{
  "n_layer": 11,
  "d_model": 192,
  "n_head": 6,
  "n_kv_head": 6,
  "head_dim": 32,
  "d_mlp": 768,
  "vocab_size": 8192,
  "activation": "gelu",
  "norm": "layernorm",
  "norm_place": "pre",
  "norm_eps": 1e-05,
  "positions": "rope",
  "rope_base": 10000.0,
  "rope_fraction": 0.25,
  "qk_norm": false,
  "attn_scale": 0.177,
  "bias": "all",
  "tie_embeddings": false,
  "parallel_block": true,
  "init": "trunc",
  "init_std_qkv": 0.0434,
  "init_std_o": 0.0434,
  "init_std_up": 0.0434,
  "init_std_down": 0.0,
  "optimizer": "ademamix",
  "lr": 0.000543,
  "beta1": 0.9,
  "weight_decay": 0.31,
  "lr_head": 0.00552,
  "warmup_steps": 242,
  "schedule": "wsd",
  "decay_fraction": 0.659,
  "decay_shape": "linear",
  "final_lr_fraction": 0.0,
  "batch_tokens": 32768,
  "seq_len": 1024,
  "doc_mask": false,
  "train_tokens": 243200000,
  "steps": 7422,
  "dataset": "wikipedia_en"
}
Each number is 50 + 10 x the weight over its row's rms, rounded and kept within 0 to 99. Layers, rows and columns count from 0. The size before them is the row's rms in percent of the matrix's.

# up: layer 7 MLP up, 768x192, rms 0.0638, rows 225-260, columns 0-95
# down: layer 7 MLP down (transposed), 768x192, rms 0.0595, rows 225-260, columns 0-95
up225 109:54 52 54 47 53 45 49 52 61 52 34 54 46 48 57 53 45 35 39 42 50 55 59 37 60 32 44 45 63 41 31 38 51 56 44 55 43 44 55 58 51 42 50 55 77 38 39 50 43 59 52 30 47 37 54 58 61 40 53 38 47 48 57 55 65 59 56 56 53 48 47 52 45 55 47 60 51 74 52 61 74 41 40 52 38 63 40 61 52 56 51 56 37 46 54 40
down225 107:44 44 49 59 59 55 44 43 74 40 47 54 37 43 35 65 47 67 48 48 37 45 46 56 49 70 43 50 48 40 44 42 65 63 42 44 48 37 54 49 54 42 46 49 49 48 66 56 78 55 48 43 51 52 41 48 47 54 49 44 52 63 29 52 51 44 48 48 40 55 48 43 58 56 40 28 57 54 41 51 35 39 63 44 54 61 59 55 51 41 52 44 67 51 46 54
up226 110:27 55 46 55 62 48 54 64 68 53 49 64 44 53 40 49 40 41 53 55 52 49 43 33 32 49 55 56 63 57 48 39 70 37 46 63 38 39 55 45 39 50 52 47 64 60 42 43 40 47 41 49 36 51 49 60 56 48 36 66 27 56 49 25 68 60 53 69 58 40 48 63 63 46 49 42 40 52 52 46 57 51 33 49 53 45 43 49 35 51 58 60 31 50 41 30
down226 116:49 50 33 41 60 51 71 50 50 28 48 39 50 31 47 63 64 58 58 51 38 48 48 47 58 48 30 42 47 61 41 49 52 42 54 60 43 62 71 39 29 63 45 44 53 56 38 53 28 46 48 44 57 53 38 41 50 63 43 51 44 58 47 69 46 53 47 51 66 49 57 38 45 50 63 51 68 51 51 66 24 55 52 50 56 54 46 48 38 38 33 45 56 42 52 42
up227 103:40 51 56 48 67 51 67 53 51 54 41 54 46 49 56 35 57 48 64 58 53 48 65 48 35 45 59 60 47 51 37 44 55 49 40 59 49 31 44 48 37 62 50 52 65 52 44 44 46 70 53 50 47 40 40 41 36 39 54 43 51 53 52 49 58 54 61 51 32 42 53 65 64 58 65 55 56 67 54 57 55 46 59 66 55 64 53 59 31 48 45 69 51 48 45 33
down227 098:40 58 52 70 48 48 42 70 68 58 61 26 34 64 51 42 45 50 48 46 50 76 47 57 32 31 54 44 56 42 61 71 63 59 59 51 62 62 40 54 54 34 38 47 52 51 58 29 76 49 50 46 51 43 57 44 44 47 48 48 29 42 56 59 37 43 57 46 43 45 46 33 51 52 60 54 36 52 60 61 47 72 48 57 56 39 41 59 54 52 49 42 52 32 41 54
up228 120:48 67 39 51 57 40 41 61 75 46 65 52 45 42 32 45 40 47 46 48 57 43 48 31 36 36 39 39 41 48 63 58 67 40 67 46 49 41 77 51 41 59 43 31 49 56 59 45 42 53 54 49 51 33 50 41 42 41 34 49 36 47 58 49 58 46 47 54 65 50 58 60 46 34 39 50 53 55 55 55 64 50 54 38 37 58 32 58 56 38 56 65 37 55 45 63
down228 119:46 56 50 41 49 53 50 43 75 57 56 51 31 61 61 47 39 35 54 47 44 64 46 38 52 61 41 37 56 59 50 46 63 53 56 38 55 52 48 66 51 47 52 51 55 37 59 47 53 55 55 42 70 42 59 56 24 52 58 47 59 44 63 41 49 49 54 57 49 51 53 45 54 59 49 45 58 53 36 44 49 63 56 38 46 34 41 58 53 49 41 52 51 40 47 74
up229 113:42 50 71 53 72 41 72 45 49 48 48 56 51 50 45 49 55 60 55 38 47 54 51 41 46 47 61 26 51 48 47 42 52 50 63 57 54 30 51 29 61 37 53 23 45 41 37 48 35 52 47 50 51 49 39 61 27 65 48 44 53 44 51 46 53 61 54 61 47 54 35 43 58 29 66 44 41 54 50 46 76 29 63 53 57 58 46 59 68 42 60 48 45 57 22 43
down229 112:45 63 38 60 46 26 55 65 58 45 33 50 40 66 40 51 63 63 30 49 35 56 58 52 53 49 49 47 66 60 47 53 57 37 36 49 36 47 37 39 52 35 45 49 58 41 49 37 41 51 63 53 44 55 71 48 71 65 24 43 52 48 47 49 48 36 48 50 60 42 51 38 46 40 55 46 25 46 45 52 60 35 47 54 53 64 53 29 50 55 51 55 64 63 43 33
up230 117:54 49 51 66 54 41 53 50 71 58 41 52 67 42 45 34 57 45 50 65 40 62 64 63 62 56 41 34 38 50 47 44 68 43 58 57 54 30 51 48 51 59 50 57 55 59 50 63 50 61 49 54 62 57 71 70 51 50 44 62 44 53 49 49 61 58 50 47 57 53 44 38 51 38 42 64 49 44 41 60 46 32 47 51 43 37 65 45 55 45 44 53 35 56 56 47
down230 119:65 63 51 50 49 55 53 52 56 67 45 48 33 54 48 55 50 60 48 41 61 50 51 42 41 43 48 49 52 61 56 60 55 51 43 55 51 45 53 54 46 60 46 39 47 68 59 52 53 23 55 63 60 57 41 54 66 42 53 48 44 53 51 47 61 42 41 38 48 56 47 41 41 51 28 49 46 38 63 60 43 48 58 45 37 48 58 55 46 49 31 44 37 71 42 70
up231 099:44 48 57 37 46 48 47 48 53 54 39 57 40 64 44 40 41 59 57 52 40 65 54 37 54 46 50 51 62 45 54 50 56 41 40 55 64 50 54 40 47 40 59 59 49 50 59 70 50 54 48 48 47 41 35 85 48 54 53 49 68 56 52 59 52 48 40 68 52 50 54 40 53 27 40 61 38 56 40 53 44 59 26 46 52 43 43 59 37 60 51 43 67 54 72 45
down231 100:43 51 39 55 50 49 67 74 60 47 55 46 60 34 56 41 71 59 47 43 38 46 47 52 63 40 54 40 43 53 32 72 56 46 55 52 31 46 53 52 45 36 34 37 52 51 40 40 56 56 34 34 58 49 56 32 45 60 44 62 55 63 58 46 69 25 58 59 40 58 47 65 57 40 56 57 58 58 54 37 37 55 59 40 69 61 57 46 66 30 36 55 38 42 35 51
up232 090:49 62 34 54 55 37 66 50 45 39 49 56 58 61 49 25 43 46 67 44 35 49 74 60 42 43 45 52 31 68 41 42 50 59 63 63 49 71 57 54 62 43 36 43 60 58 54 55 55 43 49 34 50 47 31 67 70 58 44 48 61 52 65 38 49 60 45 56 42 44 49 50 40 39 50 58 45 48 59 49 67 40 52 44 52 39 36 41 54 63 51 38 45 58 50 52
down232 085:49 57 44 58 44 50 57 44 36 39 50 50 49 32 72 41 64 68 36 50 55 48 43 46 40 69 43 51 61 50 49 50 39 47 35 44 35 30 42 39 48 72 58 45 50 40 43 58 52 50 51 70 40 55 58 36 57 48 45 49 40 36 54 59 48 52 56 51 53 52 52 39 41 49 44 41 52 51 66 48 47 59 53 48 61 54 64 59 55 37 61 54 46 41 35 35
up233 085:36 55 44 65 50 53 75 39 56 50 56 52 39 47 23 40 35 67 46 41 59 66 47 54 54 41 57 39 48 38 58 54 59 43 38 43 35 52 68 49 40 59 31 46 35 59 66 50 48 51 59 32 42 60 56 53 55 26 38 53 55 60 63 47 73 51 56 49 30 62 44 61 59 57 60 46 56 37 47 49 51 51 44 48 62 50 61 55 33 39 67 42 51 52 38 54
down233 081:52 52 55 47 52 35 36 49 62 45 43 49 55 46 79 70 60 53 39 62 51 43 47 53 53 36 49 66 52 64 48 52 49 59 55 50 61 43 30 45 59 27 65 58 61 42 41 63 62 46 51 50 61 35 39 54 56 54 40 49 38 46 52 46 51 64 64 61 43 33 51 46 36 55 38 62 56 54 56 56 55 51 47 55 53 47 25 64 69 45 51 45 32 40 59 49
up234 110:45 45 56 57 61 50 61 60 46 32 45 40 54 31 47 65 71 46 66 42 57 30 56 52 51 49 49 36 50 37 58 56 53 57 62 59 53 45 47 49 42 39 53 63 49 66 50 64 47 50 52 36 42 67 19 35 49 47 43 66 42 67 44 57 67 37 47 68 53 53 54 51 39 34 53 39 46 45 39 61 53 58 35 60 68 56 39 43 61 46 44 50 38 51 41 27
down234 115:38 39 50 45 62 45 63 62 46 38 55 35 48 45 46 61 67 60 62 47 49 53 61 43 68 67 59 48 60 42 37 51 48 50 47 47 54 56 43 52 72 51 52 61 38 52 51 52 38 45 38 39 37 63 47 26 55 40 51 40 46 73 47 47 47 46 32 42 54 58 62 45 49 54 44 56 56 53 57 51 56 49 45 38 40 40 44 49 57 53 41 48 45 68 72 51
up235 100:50 45 31 66 51 40 61 40 76 44 43 58 53 44 46 56 42 50 50 49 31 39 50 49 52 60 56 64 36 55 46 52 71 63 58 56 35 35 43 50 44 64 59 57 54 53 43 61 38 47 35 58 45 36 32 74 49 48 58 37 58 54 35 43 59 69 59 42 42 54 47 55 61 58 56 63 37 59 53 36 62 62 41 59 44 44 48 52 50 36 50 65 41 57 45 48
down235 093:50 40 39 53 34 44 53 40 66 38 49 31 43 54 40 45 49 58 37 48 57 55 50 71 63 48 30 68 46 53 42 52 49 56 51 40 46 43 74 55 50 44 46 43 45 49 68 61 18 48 51 46 45 66 53 39 62 41 53 65 70 59 42 42 47 57 64 49 53 63 41 55 58 54 44 41 41 51 51 46 41 49 43 48 47 42 49 54 51 48 36 47 59 34 50 61
up236 107:57 64 66 63 49 44 56 44 52 35 59 57 44 54 54 46 45 56 69 31 47 49 45 18 54 49 48 50 36 50 43 48 37 58 60 48 55 49 40 40 55 41 50 54 54 52 55 65 48 48 49 51 40 43 33 50 65 56 27 46 52 50 42 47 63 48 48 65 64 32 37 57 41 51 39 46 46 46 55 40 50 40 40 43 54 43 49 48 42 32 49 51 51 49 57 59
down236 117:61 33 50 60 44 53 51 58 56 47 65 56 19 48 44 44 61 71 42 56 45 53 37 53 43 48 44 53 49 78 50 52 41 53 53 60 46 50 60 39 57 64 55 54 56 50 59 52 43 53 38 57 58 36 50 48 61 37 60 64 61 45 55 42 47 45 38 54 52 42 42 50 56 46 74 52 57 35 49 35 60 54 40 33 51 47 47 34 72 35 62 55 43 51 53 56
up237 110:42 49 48 63 62 34 54 40 49 26 42 41 49 47 36 44 46 36 55 54 45 41 45 41 40 58 59 59 47 50 40 36 42 47 65 50 51 43 63 41 30 52 56 55 56 72 43 41 48 32 47 35 60 54 54 28 31 45 38 54 50 57 49 48 69 45 57 64 52 56 37 58 48 38 45 52 46 43 43 57 56 45 39 63 56 53 48 40 49 49 45 67 50 59 54 50
down237 116:51 52 46 40 50 50 48 40 62 58 59 38 62 62 60 60 53 53 59 50 72 47 44 53 58 54 51 62 29 53 38 55 56 55 61 72 56 53 57 57 55 50 44 59 52 56 26 27 39 38 46 55 43 36 56 46 61 48 72 54 62 51 56 21 54 36 54 52 50 47 25 51 48 67 58 57 36 48 61 25 41 59 35 34 55 37 29 43 46 61 35 45 48 71 41 54
up238 110:71 40 45 65 43 46 54 40 72 50 35 49 63 57 42 50 54 61 64 51 56 65 47 36 40 57 62 40 47 48 48 50 31 46 65 38 67 45 51 45 46 43 55 41 71 47 36 60 42 62 50 36 64 34 35 62 62 43 44 59 28 69 49 53 63 69 49 51 41 44 17 53 55 39 53 48 46 33 47 46 45 44 35 52 51 60 51 50 50 46 58 51 42 52 60 43
down238 121:63 23 53 42 56 37 57 54 39 67 38 64 41 38 42 55 42 70 40 48 57 59 59 43 39 50 53 70 31 59 51 41 45 36 48 50 56 46 46 48 51 55 44 35 60 46 39 60 25 60 49 46 46 49 52 67 74 53 31 59 49 44 61 73 50 49 44 42 49 58 43 41 66 41 51 53 49 47 46 64 53 67 43 37 45 56 51 59 48 66 51 36 54 44 59 51
up239 088:47 52 56 50 62 55 54 68 51 55 52 31 63 44 36 49 43 49 63 48 56 36 48 55 51 54 44 42 32 57 50 43 78 53 52 63 44 61 52 38 68 62 55 63 32 51 51 44 61 51 39 55 52 43 70 50 42 47 54 37 69 53 22 41 55 70 51 59 64 47 49 52 51 52 57 41 46 58 49 40 42 67 40 46 61 49 43 48 42 55 42 61 55 47 64 45
down239 080:55 38 45 47 61 42 35 49 36 38 30 56 40 49 60 36 57 38 35 50 49 49 52 56 56 47 43 62 54 53 48 49 30 41 41 40 62 57 40 48 32 44 46 48 56 27 45 68 61 51 52 51 56 61 33 54 53 52 43 68 39 62 72 64 60 36 58 45 52 46 50 53 53 63 42 57 51 46 47 60 57 21 60 43 46 53 43 57 49 47 63 48 55 60 47 47
up240 094:54 46 44 55 69 42 52 58 51 48 38 49 55 35 30 53 82 52 39 44 58 53 47 60 55 64 69 47 46 54 61 50 53 39 54 47 46 43 54 57 45 36 65 38 49 62 51 46 40 40 45 53 62 58 36 51 60 24 41 33 30 45 57 47 62 51 28 42 46 48 60 52 42 46 39 59 45 54 61 58 43 45 53 64 51 49 43 41 39 40 48 78 45 46 39 50
down240 093:50 55 59 43 37 38 48 45 41 58 57 39 47 42 48 43 52 54 39 46 54 64 52 65 47 37 62 55 62 48 59 58 49 43 45 58 61 50 42 39 42 55 56 53 47 68 43 42 52 42 64 48 55 42 63 39 55 71 47 88 57 63 37 37 52 72 58 55 47 66 56 71 49 55 68 47 58 51 35 38 55 59 40 31 24 51 53 41 40 40 58 35 45 48 49 42
up241 092:67 68 42 40 63 51 22 68 49 42 51 54 49 48 42 56 67 47 54 51 47 45 61 55 44 56 39 40 66 34 44 63 65 53 41 37 48 76 49 45 56 45 51 40 40 54 62 64 53 64 47 54 45 53 46 43 43 54 50 47 47 52 52 37 57 33 60 53 58 47 51 57 37 50 45 53 44 37 31 42 56 52 66 54 48 35 45 39 44 57 48 67 37 54 37 42
down241 082:41 42 61 56 40 43 47 28 52 50 47 47 64 46 51 40 39 47 47 63 43 65 46 45 57 49 60 62 34 75 48 20 56 48 59 60 51 21 57 55 38 62 60 62 47 56 37 38 72 49 43 42 53 67 50 60 53 45 44 42 59 63 34 50 56 53 38 54 43 55 52 43 54 57 39 54 41 77 56 35 44 44 46 59 41 59 62 53 35 47 55 39 41 45 56 58
up242 113:57 44 28 52 71 54 73 57 55 42 42 37 70 48 40 59 68 47 55 51 66 48 63 60 53 48 54 38 54 38 63 39 60 46 64 62 37 46 49 37 48 52 42 47 40 40 34 48 48 50 71 52 41 42 47 58 54 43 27 54 52 60 63 55 50 33 46 49 55 40 40 49 54 42 50 58 55 49 55 43 56 35 56 60 42 48 56 46 49 51 52 48 24 42 52 45
down242 125:51 58 30 37 50 66 53 40 41 48 50 61 41 56 50 37 57 55 39 62 40 54 79 68 44 53 48 41 43 55 66 54 48 50 43 66 47 42 47 55 55 50 37 49 45 52 52 34 49 64 51 45 61 45 40 47 52 59 40 52 44 59 47 35 58 44 39 46 53 58 34 59 53 50 55 45 57 55 62 38 38 64 44 45 37 48 52 65 37 50 54 56 72 38 42 42
up243 095:55 39 38 51 34 45 41 28 49 69 50 46 37 50 39 55 61 50 51 40 65 54 60 54 45 53 40 58 59 37 52 48 53 51 45 50 47 56 60 50 63 56 56 41 64 49 64 48 41 48 55 39 47 54 69 44 26 45 46 50 57 40 51 50 61 59 39 63 55 52 54 46 59 42 49 59 43 42 44 40 54 39 61 70 58 32 46 54 60 59 72 59 42 75 36 58
down243 091:43 63 51 50 82 46 61 47 34 51 51 53 49 53 65 45 47 51 47 49 48 44 38 53 43 42 40 41 59 59 44 64 32 44 54 55 59 38 65 47 27 33 55 67 48 45 35 54 46 49 55 40 41 50 26 43 66 49 67 53 50 56 51 52 55 45 36 42 50 58 53 53 53 53 52 46 49 86 60 56 47 45 51 42 33 35 63 66 44 62 66 34 49 52 53 50
up244 095:50 51 39 49 46 54 48 52 40 32 55 50 51 50 52 53 50 52 35 33 70 49 53 53 52 30 70 53 45 54 65 39 54 55 50 53 51 46 56 64 60 58 64 56 44 64 38 62 48 36 33 54 37 57 51 44 39 44 55 60 57 41 33 67 46 60 38 47 62 66 38 57 45 59 54 59 35 60 50 40 54 46 60 63 37 32 33 36 65 59 63 46 37 50 48 37
down244 092:36 57 48 36 73 50 44 59 47 57 54 55 51 61 26 42 52 35 45 59 44 56 62 47 33 66 56 52 58 55 54 40 57 46 53 52 64 43 50 49 46 42 58 70 66 41 51 39 52 44 60 28 41 51 42 50 61 41 48 50 39 42 66 44 49 30 62 39 47 37 39 51 66 53 44 70 52 43 48 64 41 58 45 60 56 31 40 44 47 55 44 34 62 49 50 65
up245 092:34 32 57 50 59 27 50 47 77 62 51 39 48 50 53 43 49 65 41 40 46 38 52 49 53 50 47 43 53 31 35 46 45 48 41 78 50 61 67 52 59 54 58 40 43 58 56 40 47 51 44 39 58 42 59 56 42 74 64 42 65 44 61 64 47 51 50 58 47 46 69 69 42 61 39 40 40 45 44 35 50 59 46 43 58 35 50 28 54 50 49 62 51 52 56 43
down245 087:61 50 47 52 61 72 56 46 54 50 55 55 41 51 29 35 55 49 48 52 51 56 45 45 47 49 56 47 43 63 62 41 32 51 71 41 43 59 37 48 38 43 40 57 42 34 48 51 45 55 63 55 42 53 33 42 85 31 50 48 60 57 57 45 47 61 46 44 56 42 40 43 54 46 63 65 49 56 57 62 59 15 55 52 51 47 64 53 55 40 46 21 42 65 43 53
up246 083:51 76 54 46 53 55 48 60 54 47 59 33 59 39 45 67 41 70 39 70 37 37 60 53 40 32 40 42 59 62 51 49 38 38 56 59 52 45 56 50 48 54 64 55 59 38 58 62 53 29 43 45 56 62 41 61 49 41 39 63 51 49 37 45 36 58 32 47 47 61 49 47 54 55 40 55 36 59 47 54 55 43 60 70 36 49 54 54 41 41 42 43 50 59 56 52
down246 084:46 39 48 55 50 52 48 73 32 43 48 48 56 66 36 45 68 57 51 40 51 68 42 46 52 63 62 57 49 44 45 58 63 66 59 50 50 44 62 44 76 44 54 45 48 53 66 42 39 72 48 42 52 57 50 58 45 58 55 47 35 37 54 58 56 45 63 62 54 35 54 49 56 36 51 42 65 42 56 45 49 27 32 45 53 29 49 52 65 66 57 47 50 37 54 50
up247 112:47 51 49 52 49 57 60 42 51 65 54 26 61 58 44 38 47 48 28 42 54 71 38 40 57 76 49 32 43 60 57 45 69 53 50 53 42 48 50 37 42 40 65 48 51 42 51 55 49 58 22 36 57 52 46 59 56 45 56 63 39 62 56 69 47 43 55 38 56 45 52 55 56 45 49 60 42 55 44 56 49 53 54 61 34 46 42 55 47 56 40 61 40 39 49 54
down247 116:71 39 44 34 58 60 64 65 66 57 51 51 54 53 30 40 56 50 43 65 52 48 44 48 60 45 44 41 52 50 77 43 55 58 33 62 33 58 39 60 50 40 56 60 39 37 47 60 57 48 49 50 55 69 48 52 40 56 57 27 40 57 48 63 51 59 44 56 48 58 52 51 52 61 23 60 63 60 61 50 59 67 63 48 39 53 46 38 60 55 48 43 54 45 37 41
up248 103:53 38 42 31 60 48 58 47 41 45 49 35 64 45 45 39 69 49 44 66 58 40 57 48 56 53 42 53 40 41 42 45 63 46 57 48 45 57 60 29 41 62 41 59 44 59 54 49 33 53 61 55 67 53 68 63 41 40 61 56 48 53 42 53 61 54 58 61 62 56 47 38 45 50 41 40 47 51 47 62 49 54 53 56 49 47 35 71 55 35 59 60 37 57 60 51
down248 098:54 49 37 54 43 40 62 62 34 44 45 52 45 52 44 54 68 46 53 55 47 48 36 49 45 36 41 57 53 61 45 45 59 41 65 57 56 38 57 56 50 62 59 31 48 41 68 63 55 49 37 65 51 56 46 32 28 61 44 48 61 45 51 63 55 23 42 51 50 43 54 44 62 48 57 66 70 47 52 59 50 38 42 50 52 61 65 62 37 57 53 56 58 34 25 37
up249 106:26 50 56 55 46 53 65 40 47 40 36 56 56 57 52 37 50 58 37 49 54 42 45 29 48 64 51 46 61 55 44 43 35 64 52 66 43 35 60 37 50 55 59 47 60 61 59 58 35 51 33 61 42 58 51 29 43 46 58 45 44 60 66 30 66 64 50 93 52 44 49 48 52 36 44 58 43 52 40 54 68 46 52 43 63 34 55 41 44 50 67 48 36 65 43 47
down249 103:52 49 51 38 60 41 48 35 68 58 37 70 46 33 34 72 59 58 72 48 49 61 41 39 70 48 50 52 49 43 50 52 71 56 67 55 56 54 46 59 47 37 41 50 56 60 39 55 55 51 50 55 48 60 35 63 44 38 64 36 66 52 39 58 38 45 50 46 61 56 40 54 39 57 42 28 54 42 53 59 66 47 49 40 48 53 55 58 50 37 53 48 49 53 47 50
up250 090:40 52 49 54 54 48 39 45 50 53 55 62 42 54 31 58 34 71 54 58 44 47 36 44 37 51 52 48 40 36 51 48 38 48 53 61 55 40 71 47 42 58 41 51 35 41 38 49 56 50 53 48 49 58 33 62 71 43 37 65 52 64 55 52 42 50 53 49 38 58 43 47 50 56 49 59 51 58 49 39 67 43 46 54 41 46 54 45 47 51 42 27 47 44 72 44
down250 086:56 57 48 54 49 59 41 67 42 44 30 46 36 53 37 49 58 39 54 48 57 42 52 52 73 55 60 39 63 54 44 45 41 59 50 45 49 57 31 41 58 41 58 44 52 45 62 56 61 50 48 51 47 28 66 37 43 39 64 48 58 23 53 37 65 47 51 31 56 47 62 47 43 40 44 50 55 40 66 49 42 44 53 54 47 46 54 51 53 54 49 67 51 59 41 50
up251 093:49 58 62 48 49 46 32 56 45 39 41 29 60 70 49 47 63 37 53 53 36 70 48 28 60 44 27 54 43 43 38 40 53 44 31 56 40 46 54 37 34 53 62 51 51 49 44 60 42 49 47 57 43 24 40 69 57 39 53 35 48 49 47 29 58 45 71 53 66 32 36 55 49 52 46 55 53 62 37 45 57 43 50 47 58 63 56 45 71 38 59 59 53 57 56 56
down251 094:44 57 68 80 45 55 64 56 75 39 80 33 44 51 49 61 44 51 52 46 58 39 38 56 55 65 38 54 41 47 57 67 74 56 37 39 62 45 41 68 55 53 57 52 31 52 63 29 34 50 57 39 49 47 66 46 36 49 67 45 47 31 40 56 53 54 58 67 41 58 43 77 65 33 45 49 47 54 56 42 45 59 47 57 44 60 50 58 45 57 44 57 45 54 48 42
up252 105:51 46 43 72 54 60 59 34 56 41 46 40 65 48 49 56 34 50 32 54 55 64 48 36 64 45 54 43 53 51 53 46 49 51 43 60 52 59 56 42 29 47 32 55 45 35 34 38 59 47 41 55 45 33 51 62 57 48 48 58 67 41 41 51 48 54 47 58 48 24 43 42 42 51 47 53 50 51 56 50 64 57 50 37 44 54 51 48 68 52 47 66 56 47 31 52
down252 110:42 39 57 38 53 53 56 26 61 46 27 75 52 49 61 51 48 49 60 41 36 58 35 50 48 51 51 45 42 43 54 57 43 59 58 52 35 55 46 61 42 49 34 52 60 50 43 34 39 29 47 48 52 67 56 55 39 68 58 57 51 64 50 52 61 37 50 57 45 52 53 73 43 58 39 57 55 51 66 32 51 37 42 73 58 47 28 46 46 66 35 49 60 54 43 59
up253 107:54 58 54 57 60 38 67 61 57 62 51 65 60 47 34 52 48 29 46 59 51 63 66 50 53 48 53 62 48 40 29 53 45 67 70 46 42 43 64 60 52 50 47 39 60 57 36 69 47 59 39 48 54 55 58 47 29 56 52 50 38 79 37 63 56 57 59 66 68 28 45 50 35 20 56 50 43 42 51 40 81 50 31 57 54 45 35 39 55 59 36 34 53 43 42 56
down253 104:54 51 48 48 45 58 36 39 50 61 51 47 52 49 59 50 52 67 36 51 51 53 35 40 42 57 66 63 52 38 62 59 45 31 31 48 52 52 67 63 56 51 66 52 51 54 49 49 66 52 43 65 58 47 51 53 64 43 39 53 51 43 39 41 60 55 68 52 44 50 39 53 54 56 57 37 29 37 57 45 50 47 46 49 39 54 62 54 61 37 48 48 42 31 47 25
up254 104:47 52 52 42 38 47 61 47 46 50 25 40 52 57 53 44 46 46 46 44 32 60 61 36 61 39 56 60 55 49 63 44 57 53 48 51 24 43 60 58 28 42 57 49 40 42 47 38 62 60 54 58 59 38 51 67 74 45 45 68 53 47 56 57 52 63 50 46 49 48 57 45 45 51 49 40 50 33 42 51 51 40 28 37 54 48 46 43 64 53 38 46 44 38 43 53
down254 098:45 52 27 45 62 53 68 54 57 43 37 49 39 42 63 50 45 32 52 51 60 55 47 59 48 36 43 47 43 32 60 64 42 57 66 40 44 42 57 56 38 45 71 39 30 47 45 50 50 50 50 63 56 49 57 66 54 65 43 57 57 46 25 51 60 45 65 56 53 38 54 52 64 59 62 63 64 44 43 52 70 50 65 36 52 54 42 46 65 50 41 48 61 46 57 55
up255 106:51 47 46 31 56 49 51 55 68 53 43 66 49 57 24 53 42 52 43 56 65 49 38 41 51 42 50 31 54 48 58 44 51 56 50 51 42 56 59 66 38 58 56 42 53 67 59 47 48 36 49 44 51 33 61 29 42 14 50 47 40 54 61 38 53 43 42 62 64 51 52 60 49 51 64 41 36 51 46 47 65 38 47 43 41 54 47 44 35 42 63 46 47 54 60 59
down255 104:52 58 45 57 53 50 62 55 73 48 58 63 44 46 50 64 42 51 41 50 52 75 55 49 37 51 48 43 45 26 36 54 54 46 33 52 47 49 44 55 43 65 49 50 57 49 54 47 20 44 64 47 37 52 54 53 24 51 36 56 50 44 53 38 62 36 47 48 56 48 56 59 55 47 65 31 55 40 68 55 49 56 41 39 64 56 60 49 35 58 59 62 67 59 36 39
up256 110:35 32 57 49 58 58 41 56 62 61 52 58 51 51 48 47 40 54 41 41 47 69 55 42 54 48 67 63 52 46 56 45 45 47 56 55 73 22 70 46 47 49 48 22 53 50 44 59 38 49 43 42 44 49 53 55 66 48 40 66 37 52 40 55 59 43 50 57 68 45 39 73 44 40 62 49 46 52 41 44 54 43 50 70 50 58 48 48 51 52 30 46 49 45 27 40
down256 119:45 59 41 41 44 47 37 61 55 52 45 40 79 30 37 47 59 35 31 62 49 49 41 48 68 41 40 41 54 42 49 41 38 54 44 52 68 51 69 51 53 70 40 35 65 48 34 41 44 42 49 54 47 61 48 39 42 50 45 67 59 37 38 56 44 46 37 50 52 60 52 38 46 53 40 52 39 32 38 52 69 54 49 60 61 47 42 38 45 58 61 60 63 60 59 48
up257 098:49 60 47 60 55 43 66 68 35 42 50 33 57 61 47 62 54 66 46 71 38 45 55 37 66 55 43 53 43 50 58 46 57 52 38 47 65 44 55 35 33 49 44 42 38 59 33 65 52 54 59 47 45 38 45 59 51 44 63 47 66 60 44 56 39 50 57 54 56 35 49 58 48 48 41 36 54 62 53 53 56 55 45 58 51 61 40 56 77 50 34 71 52 63 51 42
down257 099:57 59 34 43 41 56 55 50 62 51 78 53 33 43 41 65 57 52 50 69 43 49 51 56 64 48 54 49 62 58 57 60 35 52 49 53 46 43 42 57 59 57 36 47 45 54 56 44 59 61 48 61 45 44 28 39 52 54 73 50 73 44 35 59 60 46 53 41 63 56 43 38 44 65 55 52 48 71 39 49 65 44 63 58 57 44 63 42 49 64 50 49 54 58 62 58
up258 105:40 59 56 49 53 47 63 46 58 43 44 49 60 32 29 47 39 51 38 61 57 56 54 55 54 47 29 38 39 66 51 32 44 47 50 59 43 69 56 43 50 65 56 24 56 58 51 63 48 45 29 46 63 58 59 44 36 35 62 44 44 46 59 49 54 63 46 57 43 66 69 44 63 57 49 60 53 50 47 50 49 54 48 54 57 59 45 53 55 42 39 62 45 53 34 40
down258 105:60 50 55 55 42 53 60 46 54 49 46 54 70 43 60 43 37 32 42 40 58 80 49 36 37 52 54 56 60 42 49 55 55 44 60 50 59 58 39 75 54 32 66 55 58 35 45 48 35 54 42 45 53 37 56 43 43 43 51 55 28 48 52 64 50 51 56 48 34 47 47 55 63 36 55 57 44 44 50 28 62 63 31 56 46 60 49 31 60 46 50 67 60 53 54 45
up259 102:40 53 53 68 58 57 55 38 57 51 31 45 26 47 41 43 46 58 64 55 47 50 52 42 31 56 48 39 38 50 41 46 60 50 39 51 74 41 60 45 49 49 59 21 48 42 38 45 41 41 51 52 36 53 47 67 55 46 43 55 33 62 60 49 61 60 49 67 41 32 44 46 48 37 33 41 51 56 44 52 57 41 55 54 52 41 45 53 27 41 60 34 64 58 76 43
down259 104:60 52 46 44 32 54 57 44 33 59 51 64 58 46 61 35 42 48 43 54 52 43 55 52 54 60 44 68 66 54 63 53 54 61 37 69 24 55 44 67 46 52 43 53 52 65 52 37 44 63 41 52 62 43 55 49 40 55 61 52 52 69 41 63 49 52 56 43 47 53 47 50 33 36 49 76 50 47 45 39 36 45 47 53 49 57 48 45 48 47 67 48 55 58 38 36
up260 111:65 53 43 39 46 52 53 33 50 45 28 45 44 36 46 37 65 64 49 36 54 59 46 36 51 49 50 51 38 50 55 45 42 49 62 43 33 57 57 61 51 50 51 47 65 57 67 51 35 55 50 63 39 62 54 44 41 31 67 53 37 67 47 40 42 48 49 53 54 57 45 44 44 26 65 57 36 48 61 48 52 51 47 41 63 56 64 64 48 35 45 63 39 44 58 44
down260 115:45 34 67 59 51 54 65 44 46 50 52 59 40 47 65 36 56 42 66 74 41 63 50 55 45 44 46 55 44 58 43 58 51 37 49 67 59 54 75 51 48 54 39 48 57 64 59 48 37 54 46 41 68 58 39 47 37 53 46 66 41 24 57 49 45 41 54 54 54 60 47 58 37 44 41 38 61 49 30 56 56 59 43 51 61 52 57 47 37 60 41 44 62 41 44 53